{
  "init": "normal",
  "init_std_qkv": 0.0461,
  "beta1": 0.9,
  "weight_decay": 0.092,
  "train_tokens": 548900000
}
Each number is 128 + 32 x the weight over its row's rms, rounded and kept within 0 to 255. Layers, rows and columns count from 0. The size above them is the row's rms in percent of the matrix's.

# layer 4 MLP up, 768x224, rms 0.0821, rows 617-627, columns 0-223
size [104 101  97  97  99  97 105 103 101 100  95]
[[116 156 104 148 176 126 114 144 130  68 145 128 142  87 117 183 174  83 115 104 125 100 173 148 136 145  69 156 149 112 134 157  84 101  65 162 208 141 129  88 160  93 158  79  97 141 137 219  99 151 136 111 121 126 114 197 111  72 148 105 147 112  65  45 102 138  74 106 121 146  98  93  55 133 150 131 183 116  96 134 118 101 129  97 137 166 116  83 121 138 187 101  93 153  62 132 154 135 105 174 132 174 101 125 140  99 178 148 143 124 138 150 168  97 109 102 151  86 165 108 118 133 175 145 128 193 117 106 143  99 116 115 124 122 111 126  40 129 159 150 144 132 107 159 117 112 125  70 124 153 139 172  87 119 170 176 126 118  87 144  84 110 142 169 136 155 107 130  82 108 145 113 114 131 155  98 162  93 104 129  98  88 123 113 128  94  93 102 140 151  99  77 151 132 108 104 152 133 105 116 195 115 137  67  98 143 164 154  93 175  70 164  52 131 156 156 162 100 124 139 129 105  54 101]
 [152  73 115 144 126 160  83  85 111  88  95 184 107 141 213  88 149 147 106  96 118 140 115 165 158  46 115 144  86 124 124 163 120 152 142  67 110 148 168 136 116 167 138 150 108 168 110 146 109 164 156 147 134 166 143 102 104 115 116 144 174 107 148 196  73 118 128  74 143  91 146 154  94 156 121 122 121 148 200 143 118 106 146 174 147  92 124 131 164 121 112  92 137 124 145 110  60 141 138 120 149  97 115 116 108 135 134 213 103 136 137 115 124 168 167 105 167 130  60 176 132 109 118 156  78 115 145 127 116 165  99 128 173 112 152 110 127  99 180  99 142  90 103 154 143  68 118 105 148 119  69 132 168 125 122 124 121 155 158 128 101 185  97 185 149 206  90 134 167 169 108 192 109 114 118 150 117 155 149 164 110  86 107 121 160 132 145 217 180 210 132 187 124 141  75 143 101  93 172  52 133 126 150 143 143  55  89 112 147 125 141  94 126  80  99 127 125  79 136 152 140 106 119  99]
 [128 105 158  95 100 106 121 112 103 145 182  67  86 158 148 182 149 140 117  91 125  58 127  98 138 141 120 179 104 105  87 167 168 123  51 153  99 107 180 105 159 124  92 118 108 180 151  95 108 139 155 177 150  92 148 120  72 138 133 147 155 139  99 174 137 160 139 123 130  70 135  91 119 147 104 123  98 169  90 140 106 137 170 134 100 148 170 104  93 109 105 172 104 142 129 184 186 107 113 188 111 140 140 142 159 158 127 109 114 146 121 109 128 148  69 156 141 163 145  79 166 157  88 155 164 161  71  32 131 176 155 165 160 132 108 189 109  74  99 188 152  75 155  92 146 142 142 131 168 138 124 128 148  71 150 114 175 146 192 120 131 182 126  91 153 168 154  97 189 172 162 177 147  78 132 117 123 137  90 134 142 159 142  75 107 162 144 149 119 111 108 178 164 168 137 123 180 135 110 163 164 151 120 201 127 157 112 161  75 131  86 125 105 162 114 169 110 186 139 155 107  97 122 140]
 [128  71 143 125  87 133 123 161  75 103 150 131 150 182 151 110 128 131 123 211 125 100 148 111 119 107 110 129 151 118 117 138 148 116 110 166  63 113 137 139 115 116 160 148  87  96 144 112 160 141 194 170 127 142 153 163 102  79  72  79 106  95 152 161 104 150 119 121 141 101  87 123  77 108  86 174 124 162 108 149 192  96 158 164 146 130 120 140 133 118 160 116  87  39 147 122 130 115 115 151 164 100 167 132 103 125 162 165 130 124 106 127 100 114 129 121 168 197 110 131 133  93 162  81 127 133 130 159 140  83 133 124  91 188 149 168 145 190  99 117  89 141  88 170 152 179  80  69 141 190 124 140 125 111 103 178 105  82  73 154 201 155 108  71 149 106  88 138 164 150 119 139 114 201 154 127 180 124 146 119 131  90 177 117 168  84 170 147 102  84 113 144 178  78 175 122 106 104 119  93 120 163  36  83 145 138 100 161 125 134  89  87 152 115 109 139  67 135 199 112 156  94 117  97]
 [153  76 114 133 135 124  98  59  71 124 129 107 201 182  98  88 150 136  69  82 151 113 141  69 162 110 159 144  66 141 109 113 160 142 103 179 116 115 146 175 175 127  98 172 126 159 137 122 120 116 163  97 168 136  96 124 143 138 154 114 202 109 172 140 128 152 104 191 194 107  56 139 122 136 153  85 150  87 109 125  84 177 132 113 163 130 137 165 159 123 138 172  81 145  51 135  86 139 131  94 168 124 108  85 121 120 101 133 100 157 163 108  94 121 148 116 201 187  82 140 117 191  76 147 123 142 104 105 105  96 151 138 196 169 142 136  81  82 104 140 138 188  98  95  97  58  55 125 115 130 101 115 110 120 158  40 161  84 136 154 111 148  96 132 167 147  99 118 145 152 161 108 126 158 114  85  87 108  92  97 146 163 214 117 155 119 130 136 118 155 122 115 134 119 148 112 121 138 136 119 115 164 122 170 155 122 125 144 178 103 158  72 184 126  96 139 138 111 101 114 149 120 106 117]
 [159 129 133 129 128 158 124 133 126 127 185 119  95 146 102 128  47 144 120 104  85 149  99 177 131 116  86 119 150 117 125 119 106 120 114  80 125 112 132 109 117 100 118  94  95 191 139 156 140 168 172 138 170 149 148 125 126  92  46  84 151 103 148 188 118 127 156 136 132 161 110 127 163  68 129 122 172 122 143 113 198 135 135 120 108 152 147 116 104 100 135 169 113 141 179 107 139  49  92 141  74 171 145 126 129  50 188 158 119  86 153 103 138 147 168 165 177 146 150 155 157 140 127  89 149 116 153 121 108 136 187 149 126 178 165 108 132 168 141 124  53 140 128 128 176 130 145 146 146 168 158  99 127 128 133 104 113 147 145 142  72  94 100 118  88  92  64 118 129  59  81 123 136 131 102 143 152 174 119 178  66 173 195 138 165 120 139 184  62  89 111 138 148  95 170 149 146  52 148  74  70 147 105  98 127 114 136 134 119  90  93 109  92 125 157  41  93  99 174 112 127 120  57 134]
 [114 123 200 149 173 143 115 138  77 119  97 107 103  92 160 176 154 139 159  50 149 103 144 128 103  78  94 164 141 152 108 100 131 140 111  87 124 112 127 151 148 139 204 127 163 141 131 154 111 185 131 138 172 177 145 110 121 141 111 114 168 119 144 105  81 100 130  62 131 149  80 120 125 101 148 131 118 150 144  85  88 159 137 130 100 152 127 131  83 117 142 143 107 133 116 112 123 144  87 129 103 111  90 144 105 105 150 138 127 164 185  69  54 107  99 116 111  81  58 131 147  98 168  91 119 168 152  90 128 172 139 139 159 160 115 113 150 134 156 114 129 102 110 158 130 126 167  92 125 159 156 123  65 172 130  81  97 124 160  59 177  88  76 222 168 103 113 117 133 107 160 160 215  96 115 159 139 128 127 105 185 143 141  96  98 163 132 133 145 125  88 171  85 120 212 151 181 147 107  56 125  88  95 172 104 104  67 152  86  97 171 116  77 149 120 126 120  94 109 129  86 158  67 152]
 [123 116 148 110 177 107 103  72 150 110 134 169 159 154 164 141 117 138 141  74 137 170  93 142 142 108 135  39 174 114  72 166 109 130 112 135  87  99 138 151 173  84 110 130 136 105 132 143 126 156 170 180 132 124 173  59 185 108 170 151 171 129 139 192  98 130 105 130 222 121 104  72 133 101 151 124  86 123 155  90  98 155 118 130 135 173 137 114 130 143 158  72 156 145 138 167 177 142 176 190 148 116 180 143 124 129 109 108 180 165  99 125 104 140 129 128  65 131  72  92 104 116 154 162 171 138 123 133 133 126 129 182 147 107  96 140 182 124  74 145  94 148 129 132 138 130 111 112 131 130 193 141 103  96 193 119 132 120 178 102 161 144 122 159 115 149 102 189 106 121 113 114 104 102 167 211  49  65 155 111 128  40 158 126 109  66 146 124 110 141 112 108 141  89 150 141 119 161 153 130 155 144 101  95 165 163 101 100 130 145 130  80 144 132 107 222 115  99 178 156 118  94 126 104]
 [152 103 147 121 127 208 137 110 135 162 159 117 146 165 111 174 125 138  59 136 153 149 135 184 106 139 105 124 173 137 134 153 147 110 138 131 165 130  69  69 120  84  91 170 132 147  92 127 131 140 126 197  78 151 119 107  93 137 163  88 145 137 131 180 156 200 146 139 108 167 125 135 176  99 141 120 120 122 135 104 150 155 134 140 173 160 101 164 144 149 137  80 120 205 174 107 147 158 108  84 203 136 180 114 152  70 191 127 111  79 122 116 136 136  91 118 100 190 121 169 145 122 222  82 141  99 109  96 134 118 158 114  98  93 131 164 125 116 248  89  65 163 122 133 127 130 117 151 132 118 132 133 146 170 124 154 143 190 127 134 103  85 165 116 154  85 169 121 122 128 117 172 117 165 107 134 151 119  58  99 167 107 185 134 171 124 167 103 149 111  35 144 136 144 110 191  94 111 118  96 144 128  98 176  86 109 158 124 141 112 129  89 114 139 140  99 149 151 125 115 136 144 110  58]
 [193 102 171 152 145 107 114 113 124  93 127 106 108 211 132  38  34 102 122 150 115 128  93 147 133 130  69 152 138 125 108 118  84 117 102 113 157  85 152 103 102 148 140 103 104 156 128  97 124 158 116 120 185 134 117  89 127 183 118 114 152 164 120 175 146 120 155 108 122 168 125 105 195 130 113  49 142 131 125 146  70 100 182 117 174 179 145 102 144 124  84  97 118 100 147 113 116 129 142 182 173 131 109 106 112  99 123  95 133 149 112 211  99  66 145 125  94 115 144 183 135  75 140 177 158  70 180 139 127 129 168 131 122 159  40 115 143 102 109  93 163 140 107 108 168 119 133  74 115 190 158 149 174  72 131 115 119 168 140  93 124 147 138 154  82 144  91 131 108 103 122 169 155  98 111 114  89  83 122 101 103  93 113 177 108 156 112 156 149 112 149 144 117 176 127 178 165 100  75  95 138 170 148 152 147 100 111  59 157  85  84 115 156 118 163 121 102 161 137 146 134 191 154 173]
 [136  83 125 127 115 151 161 111 146 142 156 109 120 196 160 125 155 137 151  98 102 166  94 143 140 136  70 151 149 102 112 106 141  24 114 159 177 147 130 113 170 129 157 146  68 141 176 108 155  78 117 109  66  65 158 118 108 126 139  57 102 141 104 152 142 211  88 170 123 131 145 120 165 141 149 170  91  59  86 139 115 141 147 106 169 167 102 105 106 104 152 112 147 137  86 176  30 128  77 115 110 139 119 142 178 137 167 115 182 141  86  96 169 115 151 112 128  67 135 114 133 143 142 107 142 142  89 121 145 140 104  96  67 137 163 136 128 106 123 195 119 112 115 158 166 101 139 160 168  99 153 150 159  93  96 120 122 113 137 147 181 135 144 114  91 119 138 113 145  82 128 131 133 112 150 119 154 135  86  93  89 158 108  79  92 168  84 151 138  86 139  83 121  96  98 112 138 119 112 129 168 135 142 177  35 107 103  72 124 108 120  84 219 161 155  84 211  92 138 150 119 112 147 125]]
# layer 4 MLP down (transposed), 768x224, rms 0.0711, rows 617-626, columns 0-223
size [101 100 104 100  95 103  96 102 101 102]
[[160 149 170 107  97 149 181 127 118 118 140 125 157 160 125  68 130 103 106 160 106  93 156 123  58 126 170 156 136 138 121 133  97 140 122  81 141 134 154 117 107  91 126 109 116 126  92 130 173 131  75  96  71 111 129 111 121 157 122  95 154  89 125  88 171 136 111 128 123 149 193 126 159 152 183  54 127 108  65 110 144  80 210  82 121 155 119 145 157  95 155 200 152 119 157  91  80  74 141 106 104  94 124  80  79 165 104 122 160  86 148 160 105 110 112 123  89 160 117 151 202 158 107  89 142 179 165 118 195 124 136 116 145 118 146 122 120 161 129 171 102  76 222  98 124  71 139 139 156  99 137 109 150 112 177 122 173 104 116  66 102 123 125 148 117  71 129 140  99 128 139 115 132 137 120 115 172 142  85  48 135 143  92 176 150 130 124  88 129 144 119 129 184 127 126 124 107 130 105 162 117 181 219  89  85 133  96  88 165 107 100 131  72 153  65 167  71 137 103 107 137  95 128 121]
 [ 78  90 164 109 114 114 145 134 101 160 141 131 138 146 102 115  97 150 104 121  71 158 147  96  98 139 110 115  41 168 156  93  96 144 137 134 181 152 139 154  87 184 101 160 161 142 157 104  99 142 127 104 130  68  93 185 167 167 112 169 137 124 104 100 173 129 139 150 106 116  71  88 139 149 186  67 153 127 182 157 113 186 183 160  78 147 121 104  98 122 133 179  92 119  97 151 128 123 131 141 150 130 127  82 173 105 152 146 122 161  85 130 142 106 163 109 186 119 123 114 145 156 161 164 137 130 124 124 157 159 127  36 159 114  80 117 125 135 147  76  86  91 190 104 138 128 178 169 155 102 151 131  96 181 107 125 128 128  94 146 143 138 102  99 152 169 157 209 111 148 122 126 169 143  61 107  82 154 186 127 110  82 163 131  66 168 166 145 116  87 166 208 151 171 108  70 115 131 147 100  83 162 118 181 156 101 145 109  77  64 120  94 129 122 133 137 149 104  83 166 114  92 111 139]
 [141 138 138 176 149 133  89 127 132  61 126 129 111 165 190 163 207 133 110  86  68 128 163 104 136 141  76 160 121 159  82 133 120 135  65 154 133 123 147 108 150 135 102 207 125  60 124 164  42 119 193  58 148 123  94 176 120 141 182 130 113 107 117 150  85 109 123 145 123 169 130 140 143 148 111 171  81  97 142  96 165 155 140 148  86 108 119 161  45  71 118 130 153 147 169 165 145 112 151 150 115 200 133 141 126 153 100 177  80  90  86 152 169 121 119 140 133 142 137 118 110 107 119 121 100 179 133 115 117 170 112 141 130 168 120 163 142 135 134  80  99  89 109 156 138  68 149 136 121 165 144 143 125  78 135 116 123 119 158 103  47 150 104 143 178 113  88 125  82 125 102  87 133 128 221 180 114 128 161 167 145 126 137 104 133 104 140 167 171 123 149 150 146 127 167 121 164 122 165 119  76 123  87 154 177  67  96 134 136 121 139 197 130 140  95  88 191  87 134 165 124 165  99 103]
 [150 140 164 175 155 143 179 122 151 140 105 152 142  50 124 118  82 124 117  83 131 141 147 135  97 204 143 109 175 135 192 144 124 125 146 155 161  89 169 151 111  93 100 136 144 125 167 150  74 113 110  99 170 125  54 128 109 155  76 116 130 147  79 125 193 101  81 151 130  80 101 105 171 137 171 112 141 124 138 113 170 163  79 105 127  76 137  97 127 142 115 134  85 174 119 172 103 129 184 108 145  96 103 132 140 143  78  58 126 139 144 126  78  64 122 132 191 106 177 133  78 108 104  81 134 114 170 147 136 139 151 101  68 104  82 120 153 136 119 145 156  96  62 180 119 149 131 152 122 217 163 152 151 116  95 143 116 101 134 159 149 119 159 103 151 169 166 129 159 139 113 157 134 131 127 189 131 187 165 110 124 169 170 144 152 141 108 145 121 190 102  91 176 180 165 137 153 122  96 121 161 149 146 159 180  96 200 105 175 146 189 106 154 132  80 115 172 147 149 171  96 158 111 108]
 [114 134 157 126 157 148 108 169 134 169 147 170 147 141 134 144 115  79 153 135 145 155 189 186 134 199  88 121 136 132 151 190 112 104 122  65 163 154 123 109 103 117  99  66 116  98 114 124 117 150 109 148  96 110 155 115 117 125 159 138  89  79 138 126 178 137 128 128 153 100 116  47 147 116 135 165 112 109 116 115 101 151 135 110 120 181 138 118 113 135 163 117 153  81 140 125 173  62  96 152 128  81 180 156 116  88 129 187  87 132 144 129 156 153 124 129 114 153 158  98 127 109 121  96 124 101 135 149 139 149 133  45  89 170 132 125 189 149  60 183  59 101 119 115 113 157 156  88 108 101 158 100 180 123  80 160 158 144 118 159 100  52 163 139  77 138 111  77  52  71 120 165 182 142  88 129 217 127 179 153 128 174  92 125  87 128 119 110  84 111 113 168  64 135 168 136 140 111 127 203 141 115 166 104 158 134  95 101 117 120 157 158  89 161 157 147  63 183 161 134 133 156 147 111]
 [152 151 128 139 116  97  92 132 106  97 171 115 184 136 108  86  85  86 128 113 165 102 161  97 144 128 217  83 106  53  50 148 111 135 143 185 114 153 167 153 124  93  61 191  95 125  70  82 177 133 119 114 144 152 130 139 120 131 123 130 101 135 126  97 132 150  73 167 106 155 161  93 130 164  73 142 192 122 140 225 127 137 127 177 114 171  96 187 127 119 196 147 147 148 137 132 124 137 135 147 133 121  99 152 103 159 135 116 105 108  98 122 128 146 102  51 205  94 107  72 159  88 142 173 112 148 151 162 154 112 153 162 142 148 128 128  85  92 126 123 191 130 134 145  76 112 117 144 104 142  99 172 158 138 155 105 176 106 147  34 139 140 132  91 137 158 103 126 131 132 140 139  77 145 117 101 111 167  99 150 130 153 159  89 152 199 152 170 158 131 151 113 184 178 147  51 118 128 129 169 176  95  93 105  80 109 117 187 114 136 127 147 155 119 152 122 155 133  99 128 127 101 119  94]
 [104  98  97 116 127 156  98 132 100 167 106 150 146 136  90 171 191 118 164 118 122 155 143 125 110 106 113  90 154 205 157 124  87 124 116 174  87 157 144 124 170  81 136 141 128  90 161  75 178  98  82 156 128 109 127 205  78 139  95 103 137 128  90 144  91  91  71 123 102  76 109 134 185 121  59 137 128 148  96  98  88 137 137 122 118  71 124 121 127 103 166  88 124 125 153  82 112 115  87 175 110  21 103  86 156  99 117  59 145  85 121  95 120 118  92 131 172 101 106 134 183 148 115 121 140 123 173 168 144 128 145 137 100 160 135 108  88 131 129 208 116 140 130 139 152 177 145 133 103 172 176 131  89  98 161 192 133 172  92 158 183  85 162  80 164 164  99 125 106 144 138 161  87 103 108 163 153 131 147  99 133 164 116 103 203 111 130 188 113 141 135  42  88  90 137 119 128 115 139 155 103 183 134 121 129 130 161 123  97 129 146 152 125 142 155 151  84 197  88 168 104 104 127 140]
 [111 133 157  95 124 184 145 129 139  90 114 151 110 106 156 135  79 121 158 113 188 163 178  56 132  71 146 140  83 161 134 135 122 129 125 119 110 110  91 123 141 154 142  88  80 140 180 144 127 122 118 155  85 144 101 120 141 133 116  77 157 155 202 137  87 165 107 135 114 126 100 132  96 144  71 159 128 116 168 167 156 143  81 108 196 149 108 106  99  81 131 137 128 185  53 180  67 139 130 109 155 137 160 112 149 152 171  96  76  99 134  97 111  84 145 153 127 129 144 110 113 174  98 169 115  84 146 103 130 129  96  77 137 151 129 152 103 118 144 103 193 117  48 135 148  80 104 167 124 161 102 153 107 129  59 121 114 123 183 131  80 128 172  80 127 111 152 128 155 128  94 104 125 190 114 127  66  69 106 156  79 124  68 202 183 137 106 121  63  90 102 179 133 132 175 104 137 136 141 150 176 137 152 113 194 132 130 158  50 121 120 132 187 106 124 160 108  97 101 106  88 131  92 129]
 [122 134 162 163 136 183 104 114 131  74 123 118 104 143 146 132  62 146 111 146  93  97 117  84 132  92  83 113 132 201 147  88 158  96 155  97 109 118 122 108 102  81 145 177 126 159 152 136  97 112  97 117 165 107 136 161 111 116  82  98  86 115 121 161  78 122 144  97 177  98 144  92 158 148 128 144 122 134 117  80 108 112 129 132 130 134 142 142 169 107  90 179 134 110 109 136  89  89 231 172 171 140 159 128  83 101 184 127 150  93  72 162 154 119 136  89 105 167 160 152 160  41 149 110 133 133 110 124 105 101  69  65 162  76 110 147 156 141 130  98  90 115 109 137 178 120 136 145  65 120 102 156 154 136 143 122 105 112  60 125 155 121 122 113 106 148 114 121 125 168 128  78 106 101 151 156  99 137  71 142  94 178  89  92 126  89 106 186 203  64 125 159 172 145 127  62 159 120 100  63 122 136 109  75 100 127 141 110 148 224 136  70  95 104 100 119 139  96 115 184 121 148 123 178]
 [113  92 152  84 161 151 121 125 178 116 155 195 129 130  98 136 108  91 174  93 127  90 154 132 153 117 194 146 126 124 136 103 150 138 114 184 128 137 148 138 137 162  98 133 139 137 144 109  66 171 147 162 127 130 161 141  97 166  70 110 199 203 188 115 109  92 172 135 119 174 147 195 165 109 111 121  69 126 219 142 149  87 150 103 127 138 155 164 154 122 112  71 192 148 146 137 138 130 144 142 131 147  73 167 106 171 131  84 134 133 166  98 132 148 147 162 162  85 146 141 114 119 123 160  93  92 125 152  98 127 183 128 128 134 128 165 186 122 132 173 106 156 164 138 155 102 122 136 152 170 183 152 128 171 203 142 151 108 147 124  88 100 188  86 105 104  84 128 209 176 157  78  65  74 154 146 107  98 134 128 105 117 152 112 131 171 111 173 141 136  82 117  81 103 208 118 145 109 118 100 112 162 168 108 109  97 137  95 162  88 157 136 131 189 145 179 152 129 110 142 168 174 126  89]]
# layer 4 MLP gate, 768x224, rms 0.0811, rows 618-627, columns 0-223
size [ 99  93  97 101 105 103 103 104  97 100]
[[147 121 120 109 135 116 121 157  87 123 124 140 124 164 165  95 128 107 104 146 144 136 175 100  56 121 193 111 167 151 134 115 149 113  60 130 196 111 176 126  99 147 130 152 128 142 164 127  86 131 140 204 160 114 104  80  88  81 188 116  88 175 171 132 139 113 149 139  99  72  92 114 115 102 182  73  94 107 115 128 155 134 169 146  93 176 105 151 105 127 130 142 181 130  71 158 143 109  88 169 144 120 144  87 128 163 142 150 139 156  93 135  94 111 130  82 127 181 146 134 153  87 118 101 105  99 202 172 155  62 165 115 156 142 143 127 114 104 113 123 169  90 176 137 103 116 145 143 208  74 156 151 151 170 210  63 135 157 156 113 125 138  77 112 186 184 125 148 136 133 113 147 166 132 121  61 104 101 126  70 131  99 127 159 115 158 178 104  58  72 166  91 125 183 129 121 153 111 118 130 130 185 120 170 134 167 115  97  70  81 150 135 148 137 119 139 113 151 114 102 106 111  96 190]
 [246 105 191  73  79 151 162 120 140  87 134 132 146  71 173 147  37 184 106 141  66 128  99 140  74 121 118 152 115  97 100 108 149 118 118 155  85 108 122 117 158 121 119 134 104 117  81 156 148 121 133 135 124  54 114 126 147 126 126 114 129 171 125 110  77 165  96 147 133  87 141  74 122 150 109 182 119 161 133  71 128 159 106 171 176 126 139 157 112 107 123 150 168 143  84 132 170 112 165 140 109 147 128 119 137  99 103 146  39 100 108 127 133 100 145 169 103 122 155 178 105 124 163 135  87  78  69  95  95 174  85 125  88 107 119 105 176 156 125 137 118 118 106  65 150 182 168 117 111 108 105  88 169 212 126 166 102 160 111 107  92 125 114 159 152 118  52 114 126 166 112 159 139  84 144 116  87  84  58 163 118 143  87 134 145 140  98 159 182 101 116 161 130 109  75  75 139 121 140 106 135 100 159 114 167 104 120 164 148  95  84 146 105  98  82 150 101 139 161 138 107 166 140 137]
 [ 91 116 167 111 125 137 174 171  90 108 137  75 120 147 124 124 160 110 134 163 126 123  84 153  83 119  85 162 105 106 161 107 135  73 164 130 139 122 124 141 124 150 165 134  66  95 148 176 117 123  70  99 124  75 133 162  75  34 128  94 165 133 124 136 155  58 146 158 110 100 128 144 120 121 118 185  87 135  99 152 108  63 176 104 244 104 111 173 187 128 159  91 134 175 137  70 155  80 175 103  90 108 110 148 139 170  98 120 113 140 117 141  82 167 122 157 131 118 173  93 152 150 155  98 120 145 124 120 190 114 103 117 101 145 127  94 140 120 151 114 177  95 109  90 129 176 159 150 176 108  69 123 164 107 134 126  94 115 135  68  94  71 168  79 124 147 148 129 122 133 139 119 139 117 133 115 130 136 197 171 140 194  88 107 153 158 133 118 124  63 136 115  74 141 116 130 162 122  76  78 105  56  99 144 100 114  85 116 141 151  76  86 184  92 101 126 151 136 136 122  83  91 158 149]
 [143 129 119 102  54 173 122 165 113 168 179 151 152  88 129  99 209 132 168  84  63 114 111 109 129  44 160 171 114 125 121 124 107 126 197 148  91 139  91 152 136 125 142 125  94 168 135 153 181  99 127 174 135 121 157 172 175  99 122 117 141 114 127 148 123 118 126 131 121 165 130 147 151 207 198 179  71 119  88 163 147 122 145 194 101 115  71 121 126 103 125  28 172 156 131 140 105 149 129  84 141 189 166 113 124 120 162  96 119  93 152 142 171  88 143 126  63  97 113  87 133 150 149 126 128  91  92 138 142 127 108 126 139 116 171 138 148 132 143 140 114 149 172 157 111  83 113 122 146 150 155 115 144 112 115 117 118 186 114  57 158 145  86 194 148 114 196 118 118 114 127 119 118 134 138  85 125  96 102  96  92 126 138  64 155  97 118 132 196 193 132 143 147 122 131 144 148  59 128 148  83  91 187 134 163  90 125 122  82  56 102 105 116 154 145 106 136 108 186 123 142 113 159  81]
 [ 92 165  98 120 102 157 153 147 148 138 136 161 106 131 172 159  82 127 114  66 193  99 139  96 136 121  80 119 119 101 154 164  96 213 116 127 201 108 109 124 164 129 110  99 139 112  86  82 115 153 107  97 167 123 148 115 152 158  70 116 125 149  77  99 142 159 134 170 150 162 105 177 134  92 132 174 114 137 114  22  83 174 116  70 111 126 133 142 104 149 139  96 171 141 169 139 130  91 115 147 101 109 106 181 115  86 161  68 199 110 116 108  99 118 168  55 172 107  86 131 103 105  54 132 113  88 113 135  86 146 100 157 109 104 101 113 104 122 154 124 192 122 143 103 100 135 152 157 165 108 144 135 158 118 113 115 123 116 146 131  96 162 155  99 101  98 120 115 109  84 141 194  98  45 107 148 177 165 116  83  68 184 116 137 168 152 131 139  89 104 162  49 103 118 100 151  91 117 156 142  97 150 168 155 139 122 155 166 107 146 150 114 147 180 162 124 166 184  99 143  73 146 110 105]
 [183 103 154 170 123  73 137 184 162  61 119 108 112 163 125  88 145  79 144 141 127  49 179 102  86 174 124  56 129 149  88 141 163 154  75 102 127  46 116 142 111 136 128 152 113  63 126  83  86 170 161 101 135  89 163 141 138 130 121 159  67 173 109 142 127  98  52 109 104 123 143 169  95 100 140  50  71 129 128  74 139 138 128 152 107 124 147 150  87 126 112 159  95 118 138 157 107 150 161 162 107 129 130 179 140  88 126 171 154 144 170 100 132 144 172 156 144  86 149 108  93  69 117 134  96 130  94 130  88 108 102  95 167 109  93 136 103 145 129 108 172 169 119 116 157 139 126 110 126 131 111 186  89 126 118 133 158  92 106  61 140 143  98 109 164  94 150 123 129  63 135 142 101 144 155 179 115 139 136 168 138  99 158 150 110  93 170  62 165  89 129 190 102 159 142 144 160  99 120 128 157  81 141  82  99 103 105 134 101 149 121 167 169 120 154 116 142 121 123 201  94 172  51  84]
 [103  89 121 157 156 119 107 128  75  88 138 108 124  80 169  80 132  65  90 200  59 125  91 121 163 101 107 105 123 139 117 136 114 112 137  62 117 104 114 110 127 106 166 139 153 135 148  83 140 146  97 159 105 111 114 176 100 153 123 117 151 122 147 115 150 154 109 102 123 129 149 129 150 145  68 114 156 141 142  98  74  99 108 182 159 147 170 143 130  43 129 147 113 132  83 163 103 117 122 117 111 146 101 122 108 192 112 193 154 159 185 136 124 164 169 119 104 114 129 140 149 101  89  75  83 152  77 120 132 184  86 126 107 154 118  67 107 125 166 156 131 121 135  77 101 124 127 159 135 106 107  92 169 140 141 137 167  98 191 192 186 151  96 108 151 110 114 130 117  97 141 128 166 131 113 138 100 162  81  90 114 109  89 103  81  70 134  69 176 158 166 141 120 175 147  75 168 135 184 114 132 129 154  97 149 154 189 136  69 169 118 127 218 127 168 175  91 201 134 196 166  97  98 112]
 [163 145 166 143 113 150 158 171  78 121 151  78 137 113 111 152 129 102 109 179 123 155 114 117 120 120 108  94 108 134 109 193  96 109 148  96  80 160  98 162 155 141  90 124 213 119 142 127 180 136 103 147 140 170 195 114  77 139 161 171 117 129 188 168 137 150 173  79 131 101  65 125 178  89 151 135 119 170 187 111 133 164 122 141 118 108 104  44 125 116  86 111 146 127 101 116 126 107 133 213  70 161 126 173 135 123  96  70 100 144 173 122 153 118 171 123 104 144 154  70 163 115  91 156 155 116  67 138  98 127  38  83 127 138  96 125 130 131 131 136 115  86 163 123  93 113 100  73 161 126  96 107 150 100 149 138 130 119 148  92 160 111  79 158 111 117 127  80 111 245 121  75 112 138 170 132 142 140 124 121 109 107 156 144 151 140 143  99 101 134 149 134 132 111 175 109 123 116 152 127 161 132 184  99 146 150  76 131 184 164 105  45  88 120 110 145 100 136 100 140  73 122  73 176]
 [ 56 129 130 103 163 133 138 160 137 128 104 127  89 154  78 137 104 117  99 121 118 102 154 113 141 171 100 141 154  53 139 180  82 115 153 109 158 141 129  93 190 108 176 115 171 152  61  99 105 132 114 109  89 192 104 130 106  72 104 138 108 148 149 177 138  65  84 170 172 140 175 131 138 106 136 169 162 108  67 140 197 131 126  98 118  64 111 191 131  98 116  87 112 170 114 153 198 131 144 123  72 101 146  92  69 109 115  97  60 118 164 112 122 110 178 139 138  67 129 149  64 120 117  99  25  87 135  94 143  85 168 130 117  94  96 110 122 152 129 173 130 117 173  92 129 113 129 162  79  49 162 117 116 150 186 143 125 140 128 153 155  92 136 118 110 166 105 139 183 141 173  73 139 119  94  66 120 104 134 124 110 118 191 173 128 139 115 133 129 153 108  75 134 117 139 151 110 113 127 110 114 143 146 166 131 130 105 158 133 187 132 182  92 120 114  90 161 120 157  94 153 143  97 141]
 [116 142 100  96 137 137 155 105  93 135 134 111 119 132  94  98 133 150 102 144 131 122 108 176 175 144 176 129 156 194 147 186  77 112  55 121 120 141  63 181 164 121 120 156 142 187 105 134 174 118 132 138 123  76 100 178 168 166 123 141 106  95 146 129 122  85 119 147  83 174 111 106 192 105 140  99 147 161 163 175 156 181 109 113  40 156 125 122 105 168 153 168 186  78  97 124 133 101 107  60 113 104 107 125 137 163 138 122 200 115 158 193  53  77 125 139 131 143  92 108 143  85 114 136 105 150 142 122 114  81 167 102 113 155  95 159 106 166 100 125 195 124 182  80  98 140 127 107 105 102 137  80 126 153 122 104 170 133  92 144  90 104  86 175 136 175 168 132 107 127 143 156 153 169 130 110 137 143 182  63 116 116 121 177  55 143 105  89 103  95 156 179 135 132 126 113 156  99 154 109 165  85  69  77 148 193 129  66 128  85 128 145 129 137 116 106 107 109 122 103 146 138 168 104]]